config.yaml
d_model: 768
n_head: 8
norm_place: "pre"
rope_base: 10000.0
attn_scale: 0.115
init_std_qkv: 0.0224
init_std_o: 0.00561
optimizer: "muon_variant"
lr: 0.0146
schedule: "cos"
Each number is 128 + 24 x the weight over its row's rms, rounded and kept within 0 to 255. Layers, rows and columns count from 0. Numbers have three digits each. The size before them is the row's rms in percent of the matrix's.

# q: layer 3 attention query, 768x768, rms 0.037, rows 0-95, columns 144-191
# k: layer 3 attention key, 768x768, rms 0.0365, rows 0-95, columns 144-191
# v: layer 3 attention value, 768x768, rms 0.0387, rows 0-32, columns 144-191
# o: layer 3 attention output (transposed), 768x768, rms 0.0708, rows 0-31, columns 144-191
q0 083:105128161120142159135137144134169154129114138167097138150068094126121103131117109100121081173078154118139151117119107121159132079112081131151167
k0 071:166147140158145120160115155173110124103132123129155162087145147145112140176137122127169143102095164172137115097159138104089135143147144131108106
q1 077:127139124103104114157127131145137163118161115089136121115166149160106165106130104140135148124158140157128102151139163112096166134097143102104142
k1 071:135121173118148126117088115115133112126126101119103103121094154139143085141130108108155071094110098103158152137142113107149116086186119176111133
q2 082:102138141143121138132164107151097143126113112158153102146085120123178128108139105057122098110090159132135151099125137155108137112158125085131110
k2 076:153127069106142095120092136145123115155141176179086124132137127136147110135128119157113131126147142109126145128138125075093135125113167152149125
q3 081:149183150109111118151093143129121157112193139156138095115143136118170113141160116106096146148139121176122135136124143151131123111117149123133168
k3 076:170122147131159142146146100140103143152112126108130156188088117123052141075143170126128105073120141114101106116119100172128179135102165148128119
q4 081:084139146151118154162143096114091157145088161153133167134169080137171113155104081149108124149146149154151103105148126081131130157136133125122100
k4 079:151118088058132149077060123115124125143113101130125101108132152126107151151131115170126101140170084113157128150062141136135141089119135201155131
q5 082:119141171111142153128111178088126130157140139122122119130113120134085098176152137140123146128147124092157158114130122123124124158158138149189115
k5 076:150116155148119151160160120145139096130121103134154153134137134068154158128121098119117117123132161174130128126154147124101176167121168146160113
q6 086:169138118131074133116107132112108118127097155106148109153122138125144129123117126125123066107092129125119118100156164134096154135151112180091153
k6 081:119144123139125112123118127127106121174139118107112136092163151120174068129133112123146144166140136132169178128135127115134105086101135141161084
q7 086:173080133208155154140123139108106156149111105101129155137123109128130123142121092133103162111138145136122127149155129127112191114155131141121160
k7 077:131145131105079105088130132154126153129114131111127106099133145085137095117176133144110124161146095079142152192106099104118151137106160155134121
q8 091:126133112113102021138132143140149149125105115089094115133139110124196102123147151124119152124114094104135118142140122136130095145121144142076169
k8 082:097147099150134142096179137165154121137139109155153117145139154117140137140115155170182130131138087127068158127109109119131120134142133096134145
q9 091:110146098094097118141141123142118128140144092130105137139163115071117131143123137146145137111158103133146086103104124100123122112105161181115122
k9 082:147105119142156125101147145091140143110104165136136120117120130108145146139138103140113135129106177125160154139155139126116147130168096118084129
q10 094:124134117121151143111121165162170129148151123099135162127152149098091112127120093124155104148122112134108081100136191108114104106146116099109111
k10 079:146137109156139095168119090143118151109118124101080102136129113131152137147110144102114134163175128109128113139115125155107145087118140125132151
q11 093:135171154174127143092160152140152126099132163141078117137128131126176152110086131110140124151100105080105131090115118129141118134119114116096148
k11 083:090104130131138174106136185130126109153136161152143150116117140127130085123113103137142120145132110133118167124135136140130156151103173119149147
q12 097:127148124188129116138132107135110130111099100183127175171149110142090087112149125149120124087132131073158137187132124134162161133120116131118144
k12 091:114094110108188207094085161125119128127113082115144127155166117174201167134144147115141144073144105131164150097151131136104147123115136133143145
q13 099:104157123154151159125092120148071136176109149125151090117092106175124160124087157113091116140110137171187099122137107128137124102106096155140129
k13 088:117128105073131155143145100140143130153138122116131121099115145091133135142178141140136127136108120120107108057171119130104089106124111147108097
q14 087:121143137125157114138107105172146132167118109125110132125123119141091159121142098134135140127132130136082145118117141120137158126107137075160106
k14 079:159107122151179134144116186119137164078167132165097079143181140141134109072145150197123126096142133162081169098071132155126105137135158079127133
q15 099:127196068080126150141107124143096110142167166077078119132148086110162092156138166113136110090126151145152127115141108143117132125127117139095148
k15 087:122099109131133080132119154109096119134107111103119125119094150127143134082138093140145117160120129156089126104127141115140091095139150133113139
q16 110:103112146150115140109149127125104139145124099152170132131093108105141173148106144188120106124149123148156161159146111106119108126128092105116103
k16 097:145139104152181153116108128175141100130147106103129137097139112120122101155107107132167186166101108125115135112132138165159090128125140104098114
q17 097:160134111181112115116165129124112127118145171106144116150140090176147136136099113110105158130126122116109132137135142146112150102089133141125155
k17 090:125166127136085138129150157138130114121145170152097104164134122123128139101139157174123095114120153135106140145163099116137119165153136117128110
q18 096:127126120111143130153075164090119129110105166160096160143105132150158141099109161123133145079127182078137109144120128151158161137168127093100122
k18 089:132128163096125180132106065129123138128158138157119145135152120125130171122155121148101071143118137127109128118106174140132151124123131114124173
q19 095:131105151081149113139108140089183129108118128078135139131114131136124120134137108139151138138100097178119091091134150092134141143113153143104142
k19 092:127152150128127154137147134117069166176116097131147126141132131137129070131147110149120098110131159150177099150125128087106143116119150145141138
q20 098:132119089103116125099180111128117132113161107130125104130155123138120125143124136144107122112157122103149110160133122165119139112104119151111136
k20 097:135112095149123086094116173165119144122120149105124127116127149138117133084120098170175173155142108109124143085081122121152094134113109170109147
q21 101:109155097140149080068118161099123110129100128172125098132122082150100098112114095095122119141131099101152133106119105115130133073133150169137176
k21 096:112133168115100166114178083129127084117126155106173106156130107113100144156106159144097137117114121177182115129090138125143096162130114111085153
q22 101:120114137159151089083117125091093125133123186149129129144113139133141122137144126108130125120144143127195141060141142130150124077097123128162110
k22 097:155143163126096127132132079122164118169122137168109160121110155117107172089171145099086091113145140142129084150140154123128137106159119121092159
q23 106:134155136145113119115092121122174141108146129111115133074133135077170162173144109129116134105160137117157104131138098142122108162112096097116136
k23 097:129122140127138080104117129164116167106147097143158136122140085141138120111108121112142178127131137161125117151145118131116137078096142193113112
q24 097:117112127127148102148122136099119160130141147119149104148102119170113126078137127144122131151129146161125139137113179134141112117142145129103117
k24 097:091114161088116157102168138121158132094124152161147113152119155121134123087154117132164120087164149094105118082116148139130088125159124123124090
q25 107:108162156110117080119139147140125132109081134136120155151124111137112105145118143126150132130127153066138110160157121124122145117125157192089120
k25 101:126161148101065152155092094135107113104119137145168148068109086068139092126132144118104114105089162104090114130102128111125110113155128150115157
q26 105:124154100114124149080092147160119135155129150089132144138138126127146128124126105113145145186126082117146131076099117123115127111116149106075163
k26 108:124147150163098106107153170115108140126114125103134112132133115108134135117118127104071143109115113170173152111084127121100116108195123129142131
q27 108:138176154071136151143108124153131093095156132135112159104137123090133145121156159134115101098155072124105114136112127150118121132168101140167106
k27 108:101149138150099140136142131115113125144139119128146092133132154137169153151147128114129173141135100103100111103130115116091155158120166154095116
q28 106:164119156110143117129112124110201130129164173103137152101138155089160130116104151118138116141140121140104131132142109107107155161154106105134130
k28 099:164094130143134138150126143121147154098118141134173146150144148163167137155121120102104155120179124136096152141114155120095118143104118193155116
q29 110:158136137155120170153120136178144115167129094127106131139117136128177146159092165124091079127157103151115155113121095108147105092139119094131114
k29 108:146148155115159103143137131142158098163150132104138130130168128133113144123139105092140097129114126112128075161087137124147130144151163107120132
q30 105:135117140123129082109155134158126142137135135149118162167130115117136098135106122132119113165133111121142112122115190130141147130130107118113148
k30 104:126118132102132138163162104124094113129150093125123148128129143109146113102120136134107132092099151107133140111135149140153133117152130142116140
q31 108:147091145102145105124164125100132121097129125145187120128123135133099162154102132171110142125100133141164101108110142126125133153140102148109086
k31 100:117133155136144137095093165131173150168153151160143099121147132103147170141121154131129122116123145097125109088126139113110133134139108123132123
q32 106:125123105128119144119139153120123103111167160116129184132084147095127157137142177095162147158103138177148067136160112126114149143077120188162092
k32 103:100135146145125116116084129100143149144109115084136131099122128109110118165162141114134166107098106135117122122126101121160124126181131120092144
q33 112:155149122106133104122100150145143157127120112166106158167112120152102152134113059151104166111135129120118126146126108134121146128142135133130136
k33 107:104114159145077140092125193125127100135118122112125158111127130150117153109101109106115109186134135097154116090144135117151155153096166171115095
q34 113:149139119148143149115137123114121129104153107150105141131131151106136118135086159147153147128128140173119133120133116122112139107129119107160096
k34 104:116123111102128165138147083125083154134121145150146124155120115152113098110111130128148135075095132123151118113090102141173094136170116098123116
q35 105:132103126116166095127119104138092173138119106101149162151138110119129133121150165118146106139138115119180147110147119133135139130161120153099111
k35 104:108133117119152147103093146112124143067135145080111152148142140148158161150116118104119163160148107128095118105148078136115133120103099169138172
q36 105:112089173140103178164094127131138109099109134120113184112156118087143138152111125088090150132150146123147115111127136081134124137128141086149128
k36 105:109111085102133152136111131128113133136143188066089105127119104147126171164127151142143125134118144144128136127126177129123127116108142110067162
q37 109:148107047152135179132122126189178159120142097102133158114158098112136102137161127171175082100148141128122103125144145107138090165145145099092091
k37 102:140118105218103172098121114130154118148136113127115129118137144157153096125112115154181129120153158140115096141162155150104141122095139135162116
q38 106:112121152107115118076176153103111125104129077100135122117102136124120139166098091140105141077125148102106129131122109142107087122116137154152141
k38 107:127098125149157130120154100126160155112104133142105148126110126171140128133109131125130101102120134141117152140153106111144137145177105119149162
q39 106:130093138110098159125132075075135133146163138138101158105091133128119100174140102143122145120105100141154108142154098123135145125161111159131158
k39 106:121136114104130176108104110159120131134147116138116163100159118137140133143157124108180139118076103151117088092126115102125155082148146127108151
q40 110:115160092105109089149128124119129141171173155138109105123109160119101129135128112126095144083121072127141127138145093152145146114164104117160138
k40 104:167100147145126164156134148107052128114124096118162135133152099139121125116148143131112143111143099124150127083132123149145121111115130121137126
q41 106:082128135135153132114123111080134164125094109103112130163126141140085098092131115142141148117157122103138158137090122134098138135127127165113117
k41 099:126119161103152136127140098109160167126154116120105140148125126132161103104096137124086109120104180099121132168133145136132151146136107131103151
q42 104:105178103133157173105140095131115135106101144151125132137117127143132150140141131114141120154126125131147118167108109133107166155131129125100145
k42 112:086139138127101157162123084119103129130135132150176129132104174145127102168146143132099128136148120138112178129081109132140123165148131100108137
q43 107:117132103163095153099165133154116117165168125158127112137109114160184144196117151110163104139176141104136127127122191137109125157121107140129127
k43 110:147144142126141142069175148152139127147108154126153097105148118091155150164094111117140174119143084114144109170101197113080120097150100150153121
q44 111:132115133163108105140149139134107122118114127127137131155169115119137170111109118088174118107171165146140179132146132084160139113107156167093087
k44 108:124122151118124153132168084124134148136108146134150140100124151138157083097180110083138128113210154121146103116064113146155065114136170156131129
q45 105:134129146108106112143080135093144129074067113128129135094105133119142146122137097130115120149112116153112144109083153152158154143170127144145116
k45 111:130148133106132192136098126097116110098095151120126098122093178149145160099128093110128118104137131141119105127150127146138124115115091124104097
q46 104:107134103140107121123157122145103162110133173133114111103119160140127152114148080139113093113139124134151081134090141120145123140112147110143104
k46 103:150111155128179147136127146140085119113108175134100117111147082138158177103097147120165121121112097130174175154122101123136109185102133129138134
q47 115:169123093078098144154151177134127135103124151147151121110134151112118145118149084114146138150130106112128111128130150110162111131168114065111114
k47 119:145109139110098132152128153115137115139120161150142157187143144092109176130169117155091121109124140148167158154134135124109137110149080115119115
q48 076:109131129141170109164126134112073109126109144158134102102147121171134149122120084116157146127112123164091099134141099095100158139101109112109118
k48 078:095115118155141143084126150106146152097154098168139149149100148122111133135120098147091134137122169111143135140131148098088127136158137135172132
q49 083:079138101127129127123105160114144121121134122101155152138147122119108150119143119160117111128135141135122125175132108153145144140137181119172125
k49 072:115091142094103107131191108104128103150123093157126123109087187083115155109086163166110158142129118120153138089160096111164128086136130154084141
q50 088:154125103155099126139135134127129119090135128085133089109171179072136127107118131137190159128160117136138138141103149136103174122102135118143164
k50 078:122096178124130156172137116123153070162110127115068130122070128133099121151073121094107135129108106160140095113124126142187146136073117152145108
q51 086:147139145112151126129127106121144147119126134141112125126120150144161135104113140124171091121095141146136142118139104137102085101138129149187109
k51 078:152122102113148117114145133121173136114139130113145122133128125112102156134138103157090137159078154164113138077146150099126134121141118103117125
q52 084:071111144130156141109135125101074165100118111134150141156111111149122152109147125117155086120122176075137148140136143127154127143134117099131096
k52 081:177135157135157127153079133109172115143106063109155090135151115125105157098108126113103129146153083120105147150109133161112140138112080157116148
q53 081:107177148121165138115165142116125186197134105125151151153145101113142105129173118111090100156089133119099149125150098115103103148147132154172130
k53 077:179087147092135086132134130158133133143139169128136127082173144091134101109124134126142096151129099111136126107139179166075107169142123190147126
q54 088:119127134164127139171131085110107173165098119123139167141157078139147152125135109133166180123125137148139152154179160120131096135133144114084119
k54 077:111119152127137132099169124143165173109148105120165121145103106123115093132123161131075107164067122158124065107078127143081124110127104195146147
q55 097:119126124108130109122150161152077135122155171105123139150097112138156141103178153134124149098118123131130149147164129134137162114158114113101127
k55 081:149126178169139152171094126072164123102119100132117142132138094135156121126101170092111173119114114091132138102109079176126154096109112128092110
q56 089:121115118146095095136107180139183092092091120106149126092111112136113146111108127108132101120130108093138089139187143127133142124129117141147121
k56 083:151120136123143060090133110166119097107128140102087143121124166141135121122166142137127151113149138113109136137148125127176175078098124157130141
q57 092:152127161133157090123133100102196111125100138129128184096154154120097104132112107128127125163151148145121116155135128099132121131136147139089158
k57 090:125158073124144148120116143149110154140130127113143125118106123115112140120158138144154106121151128127125113115102124117119098125121145151144157
q58 093:137141112144152101149090120122109126126160142150142134122111117155119124111147155106106106104100156127103159078143164125097152082135147106128127
k58 082:128148145112135144134098116102096123125162143145135108141150136106115137158097169191141121088110122098131144164114149126144132131147141117102049
q59 092:130086129146069133082114174141127139081102106112138123165174134102145137155168106108122086096139109110168100138107129108128131167172110163125129
k59 085:106157127083086121086133072132137107133096105133160111146107125158182151121117112132138157139143143144109154165128138151109119132158146171155111
q60 092:111126153115095160167162123135117110133095143090094157126121105192120140143120125149160097104119145124134099111132114155140092135129121150087159
k60 083:124112115158176171127118110101119178122128119121120152133103123179102135152121165167108136130148114109152140061135145135140137141109138134168117
q61 098:163106125096130107117114118106119140163151126110130122098162093124149137117124121154152128130134143132147138171174130099114119128110099121113147
k61 088:076137143149126170150120121120100099123150080151107145140129153129137158092126153147130113139130153115119168107127137084159131110146128126170145
q62 093:125105152158152066114141086097152094095102099209111105167141164142150118109095134122116103093124167101117133136146139110113192102113132121136129
k62 092:155132129097125143115133145141110129115119137123105100137125107157167096121125097120167141164104086144145143160091121136153072098136137117071182
q63 101:101106117105137111130104112118190148129123131101131146124142120118133140126158109123148099094150140166107147115152146112129137138122109079158123
k63 088:133164094127136137150113146106150184141142128139118075124122106138155116141147126122121158132174149109141087109127149173094040154093175148118130
q64 095:120126169145134111140145129130123119153148103116125114166173146141106137100113177098120082118119153158130161151040125112112142129100112159114130
k64 088:124134084129068142138121130110132068133127150122140126091120107124120130164089091148138138141121123168100119142158127094157105160099114120130106
q65 098:121092137118141104102092132088112115102122131092132119133122134106194154147130124140113123128126142141127144192190106118136166140125117101142116
k65 084:165108142123131084137110156136184107141132150126137157118116131141099120120102122122112123137148113134104129104146129155096149138138097122112141
q66 092:129111133110120116123122126140166119140115129080148112119117138115149113134123151115175149111163145132135160113149132128145096155121139123103114
k66 096:142122096138118111185107171141121183119099109173108123116141134130129134151125096156103109131143166120169084117132145173127138128134147155133100
q67 100:164144138133114127152117168130125115142105159172126128114115108144091087139096119186090149121111121104134171087155133121190119100130117089141120
k67 093:183139123143157149108168134087113111126149136127096139125134143140146109133121164134135106113121115086117113132100188100128134111114192100135089
q68 102:098159144116161095172139120117121127149078158144128160128091162131113145135150111111121122114099109148115156100119112147128122149134119106107118
k68 094:157115151170173140149114156141148146090144102082109138128142148117129158120136129136125134150150162138117128135179098151122101162086103127139108
q69 098:187158121064142106164124130130079088100107184179092148135126166176116132125105127121123120119145164104148114140113137125106154105100129096117102
k69 083:137121105123130121087168127123113097133123142123106141087083166117117145123091121118083114128130129145150134163113114126132158143101130136145168
q70 107:123133100143138125125072113103127144120135095129143072091162119103144130140107109109130164155094079176127151155105113117111113106123101129160168
k70 100:122144089092144112142125132150120097165143088131122103148162153137148107157155084071138127143146162122074144117114131091108119136133142146134107
q71 107:105124105129148128123111143150198165130118142126110134121130115104147156124178127137154106137143125156118157113118120121161108143159157133132109
k71 106:124144137107141192124127117124095151138147117122144168135132113160102116108131114158128140098117126121123123124102099148116155119121109121110170
q72 109:181135108136139104135132134116123134085149147120096116107124149140128117136081142099088102098119210096139074094096121179161123126160113107160153
k72 100:145139082119145138175084111163177115121143104120155140087132146129128177123128077146107116130120145142117136104131121087114128140126142103115173
q73 103:184146142151129122150146149128151141097114148140134165163115125127137092122150121103133088149094125102134114118079167149130179078103087087096144
k73 103:164149133117138115155114157177117149159118109118178121121121117168105111113132155090087114112118097123133149158129119137107110099127129141120208
q74 110:121133138150130147129111141130140159132126139129164136115147117108104136139158107169151117119147114078155102089114165124168133118103110073114123
k74 103:145127094144087124114137098157127128080122150150096181112141141133059104158074122102089124160107152089126112111092147147141115172130122109121119
q75 104:128129103133124133123110130085151115129137111116127086148142139093119162110124144094189084101121123178085177128167113112107095165103116116128119
k75 107:154153103107151131146109150111168123133153151126086084134093109164154100175127133135160125093118097110093142127123154129133136103126124154094127
q76 110:097090110160122111120148159124193064095124136111107106160161097099083096136091085145136172163141101078093137115114085119140115141096145095133109
k76 104:130098135136090143113136133098172096132151101177101130185154092125146127139099128127114102126141126153132082162100137118143132120057169137126126
q77 108:183060102140160130153118162128153139126135121135144112109106104129153135200148142120122141107154142169134149161130116139124135178130111153137106
k77 106:184131107148158169123122150115101123119147139119158099132116147125111199148149109089107108135137144133147119128103154129140126133183147115084122
q78 110:136120110123124103143097146108128127081099166130111128124115133178135112094070143159097148152152121134149137054103127155146097134131112114128151
k78 113:126137132093157093143115114151137197134134085077133116154138132165134137166089121086106104165100118063133117153103125089080167127111159096148144
q79 109:107155078117113125122123103155103163118170166103126118165128146141148107136109100102164144195117098087168142099119131146122096120129143151109174
k79 106:129128101123095160129088144102098145130119145118128133123154154146154161125134107121113126126108118098130122114175112141147115069125144157091148
q80 103:167125126124139048141143143099149103131101125156141130087124098111140069139095133114132156105176100173103100113135109146103108113128133115131140
k80 094:175087151161131073140153113087125152141105136120094135114145128111110126140127135124167119143113114126132112141091113135111145170154102151142158
q81 103:152089102123106086120170150150114136132176127135121198124132158106187171095126137128118175184173151154108117127136115071142135130085133144147115
k81 115:106125152104086096139123133113118213141155121123109140132070095184130105120083131127122106135131149118134096121140125099187135156128104127142109
q82 106:138145103131143172134125145120130147176142103148163129110112133135141137184091126126141158123169115095118088142146150151152082145118103161098144
k82 103:122133132122140127111154108116131126145134089157164142122175127085162158145061163131130163105128133109145151087182144128118130139150112136123122
q83 103:124129150133128142148124100113124097125132127142128151134125124150162128129128197073159111112099123069144104194126093140144141136107124089113099
k83 103:084130128151129110182119093144116166178129103129122087122117145154157124132152162122094125096164147145102106115146111130097106146102112165150154
q84 112:119172142123115112124096158096152080120138099104159138131107149140151126128164148131127146144129091151099131135122141140145141131143145129163147
k84 106:089117145106108112094111107139135149134119113101136141109151077145163110150148106154124106116132160086119114091188122141137137111094138153093168
q85 104:128139153114125147131139155118140111153119127127151133181117157118106129126130117136134106092150164144103084132124100089116117138149158170127109
k85 104:156118117162156111143097115110133146109113167145104143132122146077140119098125140146128095096119088165134133108123165087155137142159155126134137
q86 103:132145135141135138133130098129131160146122121110131125129129128142129080149140115161115121177133106116092149201135180094123075110114114125128149
k86 110:178122138130147120111176145133109140101172143123107096135147147118135119121115125093152165170120126066124124105126164150152143111077188108092155
q87 107:111110135162127151114123081120103132166121123103123105159097144132121131114090152126154108099108144083104118134101100120145112121123132120148121
k87 104:110108121135118079135154060105123112145129102107126143112082104103118150128162105139141088104120141139116126151152132123149094155155130098185128
q88 103:087132107141079163102099145121124167135144127124109106119089137117130109145120120140145154138145113107193115087162144125141149106106143093085138
k88 099:142115125155088101127110110116140116104090094075088145135157106141121120125087122132122130128136070115134110133170168143135163106164110145096144
q89 108:148147121126139178116087074139117128101127119130108137147166129117143149140125126125132118118128162143143096098098086094109163121093137136119097
k89 112:160132102128139105108150131094100165157114112137125141130182157130166136128162108145123147122149139148170154107127092115120187116102121138120128
q90 109:127135117146085163132117161085084131167078128116089117124149133155118114119114134145145181164172130107131103151119119160111139108152119131151109
k90 110:163124169121112122107120175090163156120119087133090130107144114158134136131122156152191171153109089080119096133133104160104132110137098130145138
q91 108:134126105132106107095121132079128123178109146101123119116118107111142157152149140133134139145153102169147113138155126145137136140117127122137158
k91 106:102112088156118116148101172140147146127172137134117185117108122142142094138107137139134153110111133134161126122113120127135130155136109104104091
q92 108:145127139158137126135133134156143114131143131112127163134087130152128157159115187157131167094129166087144175110131102131094135134148132098116123
k92 112:134107118147104152136136117133143132144123106136114160131136115144127098106168156154142110104142135115163134135128124116161110142150130106106142
q93 105:148124114105124134145124097110128141157145126128090090103154112121123138152128140145139144085137130135140123153143155122112143142137127104138125
k93 098:125105136101133093149113145136093143135167133140123105079151173118155108153145171152168147107131185159143138089145179167109156130160135065098114
q94 113:154131092155091112091105162154161100092178103103104131156086095145117110082145170139123143140125114121120118139123116123154127110173147149142160
k94 108:140142082142117111098116115117117116171142109094112158106091144149115126105133149166097141120091108131134135142090111093094074087109104077120139
q95 103:133119114094104155131147138122145111136108145133145120136182124139173124087128093149170140139120092117148104147168126140146088124113116116127140
k95 099:119136117169068144094160139140124099140190110173134158126127128107114144148112119102149101122148127122116124110136120164104086151128131114106127
v0 111:155171169097128116151119124113112111104123129100099139145126126128172102110121127178110107132123130147108145092118112120166119101157121106133141
o0 104:142116070162109151083158123176171119144121141127121130151120135146100141127116113098135170169125129150126110125114151108097150151105133139138111
v1 107:155113139112118117145118122134136103106128127134110074161114131086135143134115102142144141068135077111134142187128156103137114099111148126158086
o1 101:155119107128180109170097137105129137114146140142123129081124136151119141104160092096137145160070131143133081107163092152134078123116147091162164
v2 112:165099167110092114124169138125135138133199057112180162127099125149187152076122153153106103119094104148110167079099137115163123105133110127064093
o2 107:108126146165127152157098128151139081120102168137129156143145142127083137151116117091103130169105148144120129181131101144122118099103131124146154
v3 107:177050137136113108095118104118113119124130121077134064159127131060144113142137105139118083109104085122162170143109176111160108163113140127146112
o3 103:109147099070133145122151147129137151101152093115145177105176152111111144164156161108135151178157137113117088102157138145137111100156143131111130
v4 105:146192157120123154086117098100155130109129133141116103077141154138145099171118139139105143085126146120138104117173066130134148145199140139160146
o4 099:130118120117118090122124130138115141121095059145133129182108133147121147087141133104132101084115123183131142116121123137133099084059138148113093
v5 104:157152092161154077104167119162109112161119168117118127131114139169122146136130142146118105151163145115115105120117148174128130129083131144114108
o5 098:133113109095142086139145108102099145075145081100135127120116115122132167131109115087177131125130146146127132135135155103118149104166117122162145
v6 112:127112156126120140135119135111138113105153142150125133108140116078125077133172127131096133128122165117128098124138137091150108056133131165101143
o6 108:162172102093097149162125152174140155101096127161116164147106138172124145096117194119115070093131125126144156100125104160114141146129118118171072
v7 112:138094133090131145107153062110140156114180131102129122146166129114141125144145130140143115131100127125159092148127137123160095135141137151118148
o7 105:109155136140150145118113189169116124127136179165146103109164142144100124137155111151103115098138137099116125111125133144115124158161145127151090
v8 109:136127123124120119100161146134147109143154123079110129133162140122112099101136122133094151090146118119138124125168075067123154091134113110105145
o8 104:129126154158107140162134115139142102129139135126137100136124121096101135124144141136151125145092150133134094137113185141117112124142132130152095
v9 107:087155147155143127128130132096147105171160090103111116134163144130121108157146121176135162151148139114112125161139123065113175118128149150132127
o9 103:095141159107134100121135136162082115120122174086099138112127127151113194154127137101144088097137081168161166108120160139140092134154090095089123
v10 104:157161121169117141143110107118161134127131157130113144139149120199125115098123131087120132119118099099136113131139129104118083114084135117126116
o10 096:112093140119163167129179110133089179129123059100148094068112120103121120121132179141153101111151144124079166153113135108151131155120174092134158
v11 109:175122112085139129118160154113095147130125095149090130146211124145164121136096143171119104124111098097141119112154115140161118159133154072119080
o11 104:114112156148117151127129093155174135124160121145157128113122155119121164128171103100133155138088189130139124088169152155123161118121144126133135
v12 103:145138142132133117147121107131098154145196109089114170126133131175132092130125122131096160133127131115146113101113051107095128117111094126149115
o12 098:124136136146129148141112121112145130127117104109161086158155110106145125172169112162130113132144119130114137178139137104151155104139170161141114
v13 105:093150116124117143183155125121096185153105104114133145155145107134103130111109103101103116107109143160109114114115164150148172136131116151164110
o13 099:142098098105117148125116160143137117082146134141132138192152148124123108133129162175146120166147099164108151163141139105096169118111095158121154
v14 105:122089126128144107110141165128125134134131181125135098110124145151123098148130112124090094137166137086119127161091128112128146159085153185080107
o14 097:093155141125115166153148091137114149118126122139151164124139131146135125121137133140132187091149133076095105127108125152129079150117125110160127
v15 104:099099151158180161092136106141125131145105117084135110130131154123133114104162133156111135126126115134124105155146142130098086122149149150109110
o15 100:130117106162103150113116111155120138103152149117125170139082098164137118133121130132152126132148114164164105154122114107129179145133080090145122
v16 109:126091108127118110110105122131121137100093131148115196094162169157100112143138132146144117139106142103118085092139152139117151113102165119094158
o16 100:108167122126126135151100109138132110144135124149114128128128072150194122125116133152144153121135088160101126064086086092130111142100144096152137
v17 106:112140128110139144147090160114069144109138166156166148113099127123134117108163161113135140139073116137112123097083129157132141095155117130084123
o17 102:170136126136114134147128090134141125159100159089109109105142134131145119142129116148120114119139135121149106107101110102096113125157183131167125
v18 101:200099102153142177126133114105129129125077176116185173112147109126112182105137123137156142141099119142134136120132116113129114148109138153180153
o18 099:116142129081124139092128153185111168108184127138090108139152154128110124121129172148109113141140099152162120139170141129146137127138160098106078
v19 105:133079088152151108077092151120150126125146109129110128153153112086126133137085128154124129145118117111119105128129103133119091095148159132109140
o19 101:125119147125107133159124137137133144122162131139147133100118087164090166118094128155105135096103104156116133127124120114139107116140115134118101
v20 102:079135195187110150126131112126156163178128126101149098114151101094172133138086104109152113114140083088122127119116150119097126139147128175121161
o20 094:152087119109174068133151121140102083095117100130135153141095143103090109122102109188096160076091155139121087115165097101141101115105148083149109
v21 107:089091106135137088102116124125135165147109136111128151190152110159122130134117152183114171142134127122131144131134141136100133161127111112163106
o21 101:127130134137121162162130153120121098129095117175140098115119132092137145128116095113119108125144123153096119184093148100101126112154131138121115
v22 102:088095100125147123130128146082133104114127092106118104103142115106163149158104117154139146177150098076099111139132109126150085109110110145159115
o22 097:112154122107171143109137120147090093106124151151139128147097142150109109099179092096101096120125106194177195106124110150120126146129107130128116
v23 100:113129088147128172129121108134146146125146119133111112159167132108153110143129122133128171140130139121115147119159161099094171155125127077110125
o23 103:144159114146133162118118149103115109116095135117134145106139114123110137082101146159147108116154122136081082166136113120146114103161105135125157
v24 107:075174144131118121124120137085134136167141110124172150112147185105123105139118116085141139108129139116138083134105095110165169157143162122147127
o24 101:155113126130114172122166088143129126134157162072124151202147101128125143156142181111143133139153147084128150146178135091101135138109161120101123
v25 106:149188151158099122071121113172085167147066106148088144093104144148149135100112121134131104123097145147171168088134136100141135081127145110123135
o25 098:136093085120129154145131136097121100134154136076114073167181140126129152131118088115121145135138097132084155138111123123120100138104176190086137
v26 103:133141101121131120104170130104185125167088135152130135113065149112135155128095137103141066116138115136157099146077142141125137133134065106201154
o26 092:106133132112127148124084146131104127124130127115104139147174141125157093110095125102119152126085124131169138136178103119089112097114174158113158
v27 108:131160141125136110139096162139097078150143121137078129112103146148114125106100168155134166122148169120111122107144097123140134134095141080151117
o27 099:119127120162123139128120147104141128123096161154123166159132124117126101144120093162106124126113102131096112173099141123159125090163112172166179
v28 104:083127176093126096131111138101101154118133117114124147188115127095099148091149137145162095118126130157105163131137098135126108127120081163114093
o28 098:158124100141171141133128124110153067150147114120099136158137139137146164137130157123132154137128129094145130130136157155116116125123104120131129
v29 111:142153155140096126103133156121140165104151133117107133142102119139077108105090070135129156107097178147125132107117103085111147124133141180109115
o29 100:136054111135134101143124139106089164137096162115151112129139105111103124103133173108127108095138092075127136116111138105105090134139104104113128
v30 106:147135087098153126165134120130086129116145156127110110114177127140134119117154144134106138103101152130142134165136131096143151133085112117098142
o30 102:143151129152113141138135107127141116121137094087100145130085152096104154138134114106153090103131118100149102116101105143118127093185177085133121
v31 107:117117148147098146123111118172152129145134131140090175139115110145193152105112104118118110113140151139101121111116103168075101142135120171141177
o31 102:141187136116114143109141108092116144109138101116145085109163122125158112132152142134147089122097131174112124156151104091147118185159106099162113
v32 106:148109110135104171140139152140148120079120099109119144134157136138134165094100112146123100141094118136161117085149099082160131121105141118105162